Weights of a small GPT-style language model, trained from scratch on English Wikipedia: vocabulary 8192.
Each number is 500 + 50 x the weight over its row's rms, rounded and kept within 0 to 999. Layers, rows and columns count from 0. Numbers have three digits each. The size before them is the row's rms in percent of the matrix's.

# layer 11 MLP down, 96x384, rms 0.105, rows 0-95, columns 96-191
099:530511487517479493540441585496483533540501396497424491574560480490455505600445396490527417521452546492461532508502459454518574535504518596539566515475598534495483511547428540562472485429432496464506602501476437577527499511478503492526508510473382509481467572494479544522485543465520492491
092:607461438440460453470440431494519512447444524480518511508481448522462503570441510502455494526558506446469377376449536562555496504513676531493478483482521456487423477498553522470552484471539605409479585552533471491498514494513517483472528480529459553446501447529498576594443463501573567575
107:554485457523549456567446549486549540420526533516532509533500475511507595485507521466449499535545491475443487411456415499520541481566573506433542397506476541476523469478567494489554479509524517395585530532520402492514503483558485400552547579558498505449584376541477459556536408453530538493
101:581515478537483545418493445590521555433588407474563538410470583479447511474473482501526486518463527492558615503505579481506504511529467477509499584535483475484598575456493525529370457496556447458471465511464587508487575472484503529528591473414536546478515576504467554415472490394510530509
100:477557422539494421507482556500543613541451489474474486569519495542480530422576582512464465489502519463440617589442500433443551538526608495474543521469565452536589469530489493478555563447483508573493440546503412504532505460550521445535448560473474489487573444493533507529541579506470478475
095:560571467508511559516453498490474449578541636508576521498472534526354509530474471572474515518506542479467479377567448452484467361444413594507458515516458509504526491475589466480508438533529511479507553469580465466446486520454550468517595567559461595562521515474503491478525477523375509521
103:537494493541601492451607547522421457521521413516502466434482495577431473489492500526491600473495442396521506477445534441479512465429521514448454508535485510481435514492526487475479508382608364546513512420421460542467513519469484555456493511437479592435524573581500458562541433459467522432
103:551454540439508498602479493458517481445482532494480539624624450504494362450465559515471472530471573544470528500508487528530504502596423550530454485536476516522372453458387461511525428437390536665495418453480539546544493548489446527447435575493545469544433485511482428524554560511490543506
107:445423511491444493486484417502541502473578512496427470552505616545465457473519518522504533431573420569497471536576551454546509422536489489510487480479518576537481564470474478530506450563522451528369542506481594425517579474524587503468503514472462461427386526512534587499428555546506438477
107:476506469439504476510526570436502481523482526478517559469490451554475478445548557591413463591443584474536516383487510455511497542470527489524460474506537440433518423484439525439613553431497427489437459476514510577543562550508459489496474550475409498487459573411545435458417465549534430401
099:444520503542465600520476414461492531497506545530472535497496505463548558547442553505458506530499556467458598440526540498491588589491477466503456386527464456506401451528487510525529495547472498533505506521479352444377533581500549526453525555410446546566577430527455566485503483527522607446
099:474509550508505557459523569485526593493523471481491598486502535465471436517517476420532469498595465549389471496438450438527507394488445446538549450566541507518471417429466501511616457574536503543582522437462497398468450558499521475480479484534502480612558516425517520502551512602519512507
097:445509527466507564450509557499515515409453592544478500519431444519364541582409522491524464501500490567513578464500466488564458488469428580544587423527520446502505622506479475557523511586434535419473482423555448528424500488501529519557525586565606453522461519496615588488419438498475410427
102:516423433512512579421445607491482544601528393518467484559559544526630450478426481527503527497506529504460445447583357504513491593565494454542560517520569591558509526534517473542429463370465559528513459454466513537494424519528475543510507443413495571598413517449527469486487578536447554659
093:545513546480562462452539500451465532521522465496446482503569456437454465397495455493495473547529484509546564524493431493443454507383522434510436525485504499494445423475423522471524409506520468525406581590536547536515504429582410478476436497538456561445529629582513592527671513503472514464
096:532558471462559477491533565450521503402472470498557473454455572537477495464500500454517485576498482522484525553493604473567451504511488458451584463498492476556485475480555481472491512511509566574520525513504562532521544550589532382458479546572437525497501560515483465517428594462548512462
099:457527551506488470533601388569518537587469380396516511491528549441478543478556483539537471504532502508482428529488484464440486537465484498508644593445503500441453597545601570548453516501475485525496420481486476480539444555488467506465504550600435546497451485476353495540425483488473514578
100:570467479488444505494546531469554500507477469508543465497513513505531586592426499473508415503480411554402390561461434536507555463461407452486550535512501530505523463527592493538438544485505528591528472470483532420537562535426477544518545440523558497648527561473451438525509504540621477576
102:419510462543508477584499527552477555503514488543517392527484545497505332516528410490461513558456540507490437505488527469545498499468543423516535561547448557514588526499516515419526675483458528467479507480534498516533587555450450523492541550483540492513588410464445491547496553461443464419
106:488483525436536469523486564574498369549526409565481441412460539504529486471518404425478486504504479486536524450508513646494427552434539469455482565485482529544519534474587516493501496478536463438417628536508432565544578531522539525547388531491461499417476552535504432537482548466467403527
103:426494460519604422500568410469473415490487602480515475490529562434513566447521494440522433498511448462485524561517568475376484458485499468524459413472438549549491475516480488480511464564527555607483508450496524448506464537516415509484466564500520439529536498564573504476572557532476580629
100:563445579621557605493449516515491520387575524431535488491421447436512568461539534479444482463544409503483446550463541459472466492560457499413533477508483490470471551452423480446505585523503458489511517551531598584407473531587449457555527452552490490469497462430534522462495449528539498508
099:472507490481478513406497549468512448573460565506488644484514587448538633364473598471460440418526578495558580471492531438546408503469471511518526623476440395391440450538514527468434583550523507525470514451501579455502449501452526428543499548346511605499418443493542530510498406516540480454
098:594564497634485425530490488526512544551633475497482554535493520598549529478457509523545463561440447513448499533471428443467481471561456445470521576525510460498585503583477447498440533491530516402468447497448496474617460524493529494518531493511412521544516544529434532499453427387486571374
100:463446481461577421541411489474469448441580430527521500547471503464549408466504493451511492445471425510479552445535490556530490418466590565540506408446524530495402518522472545470531588540507471497494628530533621530510525398467534490464541482417584493531526516407554532468590495463535443471
101:505505568482455500515433489527549531350492486532483471536484410535556516600436544506499533566559488551488580587546489465533482386579570437466456505445464492523516566563509573521417508470426494413470374524450578526475504505449394495406575528518507548483466466531550479442539365557452506483
108:507561487487374491504537545566528440482602463512546489536511503485450462494466470582567480460614526455528433513490537532541499554488556551579540646525495496581506483441501470541492632497513469580476488493511558394487638536524493516528448492565494555490436557560520497430486570564464479393
107:416575540488480510503493496497527489509537512558513465509557487492570534589512531537507533458450405467578557499555556501518435457499538495503492442519426533522520535530469444469582452576473536567557491416466407541535496446404434504494493494518562500478376538551517482454493503529585478550
103:454456508528504492571446518468461477484521393479440465451359503509435489578411524569488486488498509502571463502487504390552489477495409475463483392465613464539557490558483488483550532511533503557450435462459537500456402509525503478552537590508454545457535554461482554508622439472383504476
096:522516585497510532500498445401583575517505464471376460511514508567472480452522479516568511544474493500421564445490450476560519543560481521499488603458595493466495506503475480528398570588512487444441569560394441638547546519391517450446469375435473574481478563504456523540551623502471552407
095:550499523494460466505504406410486458574535545503555563498559528455472549504434599517507491547433582515397509425492521574457516510526554501503497400494529470478422589424602505524610454537556557533509455417493424411402522560526486479570500594585536523437476610496534501429449540555432469482
093:481480505489665439477519391456435413521428516538529533512415464549530424389451384509496531475552538482490433506489547502550427474576534474435502560491413500451502500492523508528532451444462550482520554417554413487434437599455561425527572495492500526441499508498498528454506540488481475553
095:470525462479462578550510571543474454510493471482554442485491352495580458504612548502496494437511549524565466543355484551459523476474529477628564352401493560550513512513435560509427493454550444515412479624513471519496549454415544534501526374499465511500553585483524521460561456417563473541
103:483493505486475524484528440577441478519520531540494510484540496454488602406569433324520495462528533512455496499486515493558533531458430548458474488523463543539542494510477509516465525603540494363536583451564408526536408474502553494467473500450581464462506502477533521586557434486432631512
101:443498542430608529525600417522467475522471493504429529460439506603473463514557573496467476433452516348531452421503528577459377509448506526522478547543479385591434461542515535481470452503532448406512617445491440560556467509532533530507460531480533487474498496463524500501467540473506390536
100:519458387474526440520504486449447418621517653505593431465557449503301479535540513507462541508505532506511525514446489513487458467528529500550543576524485507528548475512514497471631465522523436465377493466585513533511540468547493470511480497538524525372448500507481502504473483525430594507
094:406469543491491413537556515524486597434410354407493484491580522444423405416540569575497500551495508466460551540479454467490557481493574531510486655485583433418529401440432466502491542552598475498478543443521482447456490527479505532477450486484450513492473581452510458574458452570539503549
098:546512478498515433472509451430584461562507473459533429405448584503456447386457536505484555520567483474539507464524451601579553565437523499501408465485516564545535498430499530497578491588492581319501605557508469578443514443527497531431498474422577441546529454414488534417483518491517463435
097:512451459576598547452518426631507497432429444526387496471395544489540484576464564501503429463477521518462491517497462489549546417479518514526539470529457530516550506549500513486451420512529522504536480537532553535487511501419459507502480519570467473614555483494585558515420559605404467432
103:465504479535507542559488458572445504547492561535531393551464595498508531411551443525493531575503479418512556471492495421539512502631476423463606421528429501448593429465484439437495442435546484502477452561524570520516495520578565482510582567569486463520504371460516512496483484470620444458
108:445542558508536485482403464491494439598478357510505493585596645500557558553490437505472523486463458486577444463531517486525482506557470475483432523438535486545455473504429541485651571423499495546534469497548607520587638481450494416549514530486469519488592447558498395444485519469479502495
114:467424513381489505538520498548494527443528653556532506510495345504535489448637596566557546476524493511477607397566384440484514532606499492500564512497547493469604480551614501557422466497514498564423451528503505533512523413462513556483530459479521545548462512495493516489447471451511465510
093:495514448485505616479563518496519518522547515503516608546534504532430555593488453562500534451484405550388518559526464441549587523506393471479511541480620493510435586389464422467497483588468537546497449470531500426531542526465485593420415584525529421472437537547539463492560543518492511506
093:517533488418428531498468549497509366476456552513493467564436478551561584510462413512468436533492485473507552471541532526491513495523522522530468487462468493440552495515531432510408498483471432476461531608529495506534544468487494490544612377508517496499586537486506479500486526595617500567
099:527480549499510415461523503451456474495498427478553479412520521475545438535444417532524537483481389501546547565442490554470627447504497530587454601422489495481498445475493549510628504490578421481470499514491535479427473509513516567494480383411491453568568459476539617581532559496480481537
101:458534590444602509572590523528483536540542578466542457461586530419510592493478549489519486536394545515488459474501488502482476482487443578507499553449554529442526481523468495457426497549484513451447483482542490462586496454575538509480513503370437539578496468508497531469539543551508469512
094:502505555460457502484516447467577460511582444458488551522490440591532500575536452477502498564498486549490478471593559548536523609584452459398426528455543455505591411492473509466452497506484413470437526481495434492530489510534445464521493490428489444530490431448515456522548582439528489537
101:490466485457474489557439451469480526487466559438454486443481526487446470511579440612504494519453479526393533443505479493484495537568486470461475504554486461528539516570442517457497490460460504572478420490468456539533502563470504487510493460526511582450544552513413514598450419564529534540
095:509516517540409488504488565536548528413517515533473534505485575476581520460463439490522555532570439488546514582501482510395588469574484504479476460577417445414533555559579448555383532485471544413495471399558486549319372509449414509512502464397493443390608455474516516544450426488520541528
101:464522536556431514428532501533458551566447462494549569516510422472463460661504597482470498491485442455469532461530574523377526500399497463447482446527498472442502418466508426492516456429477433523469482438463615471505393532437497489510494507508465457471489508455460440421445538426525511463
095:391573566469472538429514497569536485590548381400498598569513484475577507507521528565547445499481551482572494575517519502462492524487440585455430505557533416545527463477509482497520499448491534494558441480470588341624432491530558489435575418559553419600408520455525449458535486498483495456
105:503499519504542432517491472483552555567458458561510486573456456531507441435485472445648466554535491538590369508546519491509382536485546578551498431551459512549518558565537544597541535435484453500463452526455531536508499493535506548543556476563456490473504459379439529569445507438486388563
088:519537527531479493582528492469487520474541570534539531517539389438527493526509487509512498561519517506508494544608531597401464585545469497578502542504469415465542487510381488497588657446434497640461396469445602407491492516475486468509496506483477442471485484496489614468449383462517520572
097:485527394548500522587473489555467428518479574556514474544431395597665449423517431470544542527545476548522442511504535459514540566406538501460475602520374588513464542507556535561510448483444388479607568523548578512483525559521473568589456510328523418495421491526473419542477554516563532532
090:486461494564550532533486530463630508473550568419526510408400526513502504462498580418495462514557505554479540461502492490529503549494488552506490504554497418475509511524486485548467488461478501469500479426509442463526476478464503560501533558551525419486525483455473583519511356456494511577
099:512492537484506424571541410432516501488500571489476469530485532539534421534634520562497603524491489523504500525515482433536495393506569538509567480469545442530568509502360459491533463558455528519523486502481481485522506478545590468501582411410370485547537489457569536477436503519464567505
099:431592486525437556583460472405557498453547570471555549555520389535481596453521456514533557513527517579540440426500505511485512543463425531534505388493524430565530418468572472455458460492509534448552546587484591435498517441466583528490480434561563493525520531462494460494541479561516432396
097:513485497503498640484548516530463434536565606542570482500542530496470460506463455487503502470418490549452579497481505580478529396493527530492521447542489551490387506456566532541496510560528533439549556563535394579553486471434495549443517433574485502593548412501518411387507535439437534508
094:494498486437470477527492476525579500504429588491533455451459488526491512484466560453566490521413530490491484498494535507449502449479501574482596517445464562474449550461543479528483404387490537477428493480445478461532469484692498551523527523444548526541469511544571516456523444455506500482
089:477473527391523469493452404492469481538554470498449469516467461508430454480550455395501522496593510477459442426459509529507527573404590484437487545492492544422497527470516511475517526421557513464491518452559505507549542533510516544444489460522575504484423496472513440433519699529525452408
101:536529391412509485458533484478405408456510518554462485484654521495555520513567441511422564556523481444535518530571534582503551600470493435483485513450473571469540545486522466449466527514547480500568540418511528458522546542436490544519410446444558440517560435550464469519513566451534446487
105:514474538490406558442522511486551500447503360500453553521503541498482479494398503508588500440564439544533390540606422472519451514450599466519569443541550538414531520580540605579543473537557585381540446458469432470466526419531552488489431507471528504512501440492496506519430507411543520520
107:550470579505573456420534473396532497534534492488482506464521439515479573567451516543510536482526524510482438408444575556494480538464471535552529495427547529475477456504457543521582454500530472558513445463508423532514398478414612506444472446533498436540476431490598465456555492541526499520
096:506499507572466534492435441520508431546423630491481473386406491474477619475525554458436488486471447536464484450493403449482470559551548549443464481449502555562451502513461444443522536521538620489445499528406537474527506512526421484465466488495535423518400597528467514479566494465485471469
096:503521490450504517515399543399464602493402482508528499536459381459535516536551439545446496547429488500476540598496452537419519508455547492531569531521450589436531498474443543472511568446481564634518511513561471501406589526465499415433489562564449486440536583485474478453504500514417508461
089:578459471510647473516450587495483463517449624485569549498590523479520487594481494483440504483479521513456553524523512522470378560457545466544522421556542541478476460463514504446450548460509498498492520574546504445478491388503539492523518505478516489462412396535531571479527477486482461493
101:573489498505488502489517446444505452529523589500535512430441590526524490684505435467464566459514501518535552527607581649445465563431506533447396430520525487504506517531526440557524504482482450595526543463541533489608384459532505436521463434503460452495485423525566569603418490557484540506
105:442536456535445429453526495476454493546550484463615516492470438582569514563528496518493479540498576520455533533382465525491517564611456510399561553453513582480552501550335502456506520514493523424497447515544516618522479437463576453567563556564500457405503446520534423534518488553499447567
108:519505494567512456504544571580512498609518555582520533469467483524539470492451527515550480466485505539454479473524482445469493447454515534616412498560488541543424561452396548564491502493397469526525488471444393481460436541555581620458462457434379503501551436533530542448500499521568528509
110:558507514535473507476506437504538553592536463445556391538573388495552533511523460506592515517466625438441401520471517491471455563461530497493459490534434500506422530520536391538547565402553471472562537511526494531568456487591439548532478449514593473501567469494584454525393539397550558496
097:436587480534358428419577433457442522472592535525497488514500367497499467667563459524475534565568477455517450530446483459427516561548532425489532551537500524526456508429462528459553586548452522495551500518591576486512493531522534422598530460567464493398477422522459429477619528446469535497
104:492463442536434514601519513531417523610559456430481508471539483502434529501516473500521507488514533471515421518483489538559490448561540543502484566631570456548532497498523483479582427506468473531448377540510503481499540474529516462447431480587503400427464545474502503470548513521461414367
101:495429521432452596540568452490491533373526427493490535519456514512455529465506492477473466502520453527484482471524508469477535444520459418585508566502384503444597561507510575562476590541486476538528529517498684405422505529409551545503482504590578504548491566557529499477597484474612412559
098:529528551499496563523456520563450466440497491488507620556491550406457521427495464465519486414466503516610421563413471440479442507459579450502485559465500507562465493486532494537530552388490432482545469563495489577435539452528470443493507474470523472458540501584446509501510437430536555508
094:535531593505521582527502496534493520529364552487472420481517466410527506516451492468483505443505551500534553396519401504489484534512459596494468528533435550465466493491450577587479310436502551546543562451467411472495567520481377480447540523545450501547488579568482465473546544526554560561
105:493517522555439453498483546468490507396527485527489588480508426525592475429492643497450571548402481507547491488487531479559540453549456563481477440436482508482507440534585541483442410446487527545476515527522531495475538507471400495419486538518578516489541403444506455551508427525519440605
101:591428463474518482366486516506454539456530524512505434486520523467483481409435579565502475551410550437505516592548428506481479522455474529465608540516517567476407495563595473515531463486513359444532459558396564556486496463601417498541525586501434533505458470559504574465625565471461533533
101:546479554582518512528535535545459456525519478519450511481490479521440523433523442500441464442395493457519498414509574488591533496496475485572474510452501458532542432564563483500572417544534454439513501507500562505564511547496484489447457467575476537601469499502456466514446473556396527504
098:500491500574535466491483584516528560584410492494471511456611474466529486589470516469519467439487528540460515499423524431561490529495534520501533599498391512536351475479554529505479509521521485617462526565452641437504535503509529526449462438423420588460479546533414543501464390471525556496
092:552470510497509447550514554578490458454516541482469498441449444459571592499577447466486426440573498452557524462531519561444457488378527474427512517493448507431537444486484525540470620536497549545503486429466443573518498453503475540488471431538592390517479375477502378392540576509419458490
089:457425519508526430492529486484515542446414581562599506523554515501384553382534517459466527513442511477597408515453515457488465400435466490456413416476544560509527481519562521518500452447452524493466587537492470566494531527464567561603559515458508544473507436486494476529440517512458554433
101:421533471479550489441452544448523444591489459528507455466570486448545395641548526563461493478545522456435473499474525537502516573553485509494467517521494403512504521519523571473588495490358567553599463470562476399566477491553551504561457528443514466503486442551429579433430616436487500616
101:657545519527531512470467430542432467566449498520448492523375580550461543483520513508513508474493491535588582476569410371442551440502432527576430591482568472547506501477508565484599461478414478591485545573432406529503539491490549541540524472484489436395501472545483598553507511502512474437
100:561515521535527551508557547566540508482523523473502490429536507480559479500388495497470455506467433463577419518572508517470426448496463401478437510549441454513453489404614477464462447485494534475603570529435483578404463557456499561560454498501554542540558419487474400501514482465548452472
105:451482540507467517482464499513501492385424520564460401512535470460595499503506464547532487489552474474513564512532493497576497602391474524506469526493579429539555523518511452439368518585430566514543507556503558497477508426483495482485487487537568523483388688530575484501492495546581515447
092:456505442464505520492530615446484548462515457500486610470422486477440480524603573460513601410443498521541522568440453533512512473530586495478496432519422490461454581460431486512459484464437538579525512369428486456570546519476454510492472578505479510585498531442429457571491395508465537654
097:481426468542498523509507464507450575564452404425519486432411520497456505540478436531439427508484585559530455578554485447465558537481496508454489450455454586502464529495526550493461458574366573368499423453443502429521504556590477464478584462486430501413485504492411554464395476523439491557
102:479444465494481443526476456398579491515578656558542470472458521489436660460512487506518503492486539501488491509492565527513539470492454504538450578554571526488565474443421431549447473522500483426426543489489405572553486479436587561441457507507502532491549492551461464435512601476437469552
093:498490543502525482390453416627604468549515584437479513566493631425545561457434582531475506434444462500510529621523474572487577520488411486433593505550510560456442497519459453467465456456561598429595457581520413438476524474585544493536481489504580517527609455478510512525531516576502511328
131:573499525502495545504562601516477596513550451494438488513482520569470441433503477487472494484504524557492468427480529525447527429474495484515496475536497438480490452461480551453408503533513386460611616510513527650480470449437514441551515558531520527508520481498392488526418436508454490585
103:489515400535461506569451506477524588473387434475479528497541455591532537494454541432495469490483481545527505540476520477658444479518431490481498541512492540522483536551532503519505500506517535517476514383573518503454522550488476505466529513521459559498456483476482419530523591550462538412
101:478574446505583555485541453559454439409440622501495509586489503522487554524445484498549495479535484472435501544555529512561449480520447466430553415417477515594515530498504449457472524529524562569422488511499516469444468416473503476426518507481488512595559558477525551494574502503452512433
099:614548389456544439477445551577512506480548531490500589517517507518512440417463590514468478425498571541592422476449552502450503427507566444542563353479484513480552486478559566473555505540544505511505501620541512499427435495519516482438522520495488552489452505515591482509568520505484482479
095:484507450489445461496478598555402520499506386585426455475521469503601411543611533519441550471544538502548441449394574485506465489446459526518422523541450377552432533554534557438484523531504483450490503513507534437508385498498484522580471579501511451550490440576487532504566473584477476427
103:428530477502411440483364489493572489430471544484564532470456518499414513547491472532452535433498540407443542594480514546510466558557535510478489546558532497525481438541519473532440531501485519553492549564512515535510422456505491452533457477509529505523546507516395510496406463486569502538
109:474469537473543558505455477419519467527484399410399397499499582394462510531591520575544472547536437498477434516491433486491557447536511501489479521443592423471522545548480514454449505591568452483494466547497491463460552562493379498516442588472461519500486457525526541606449501389575571585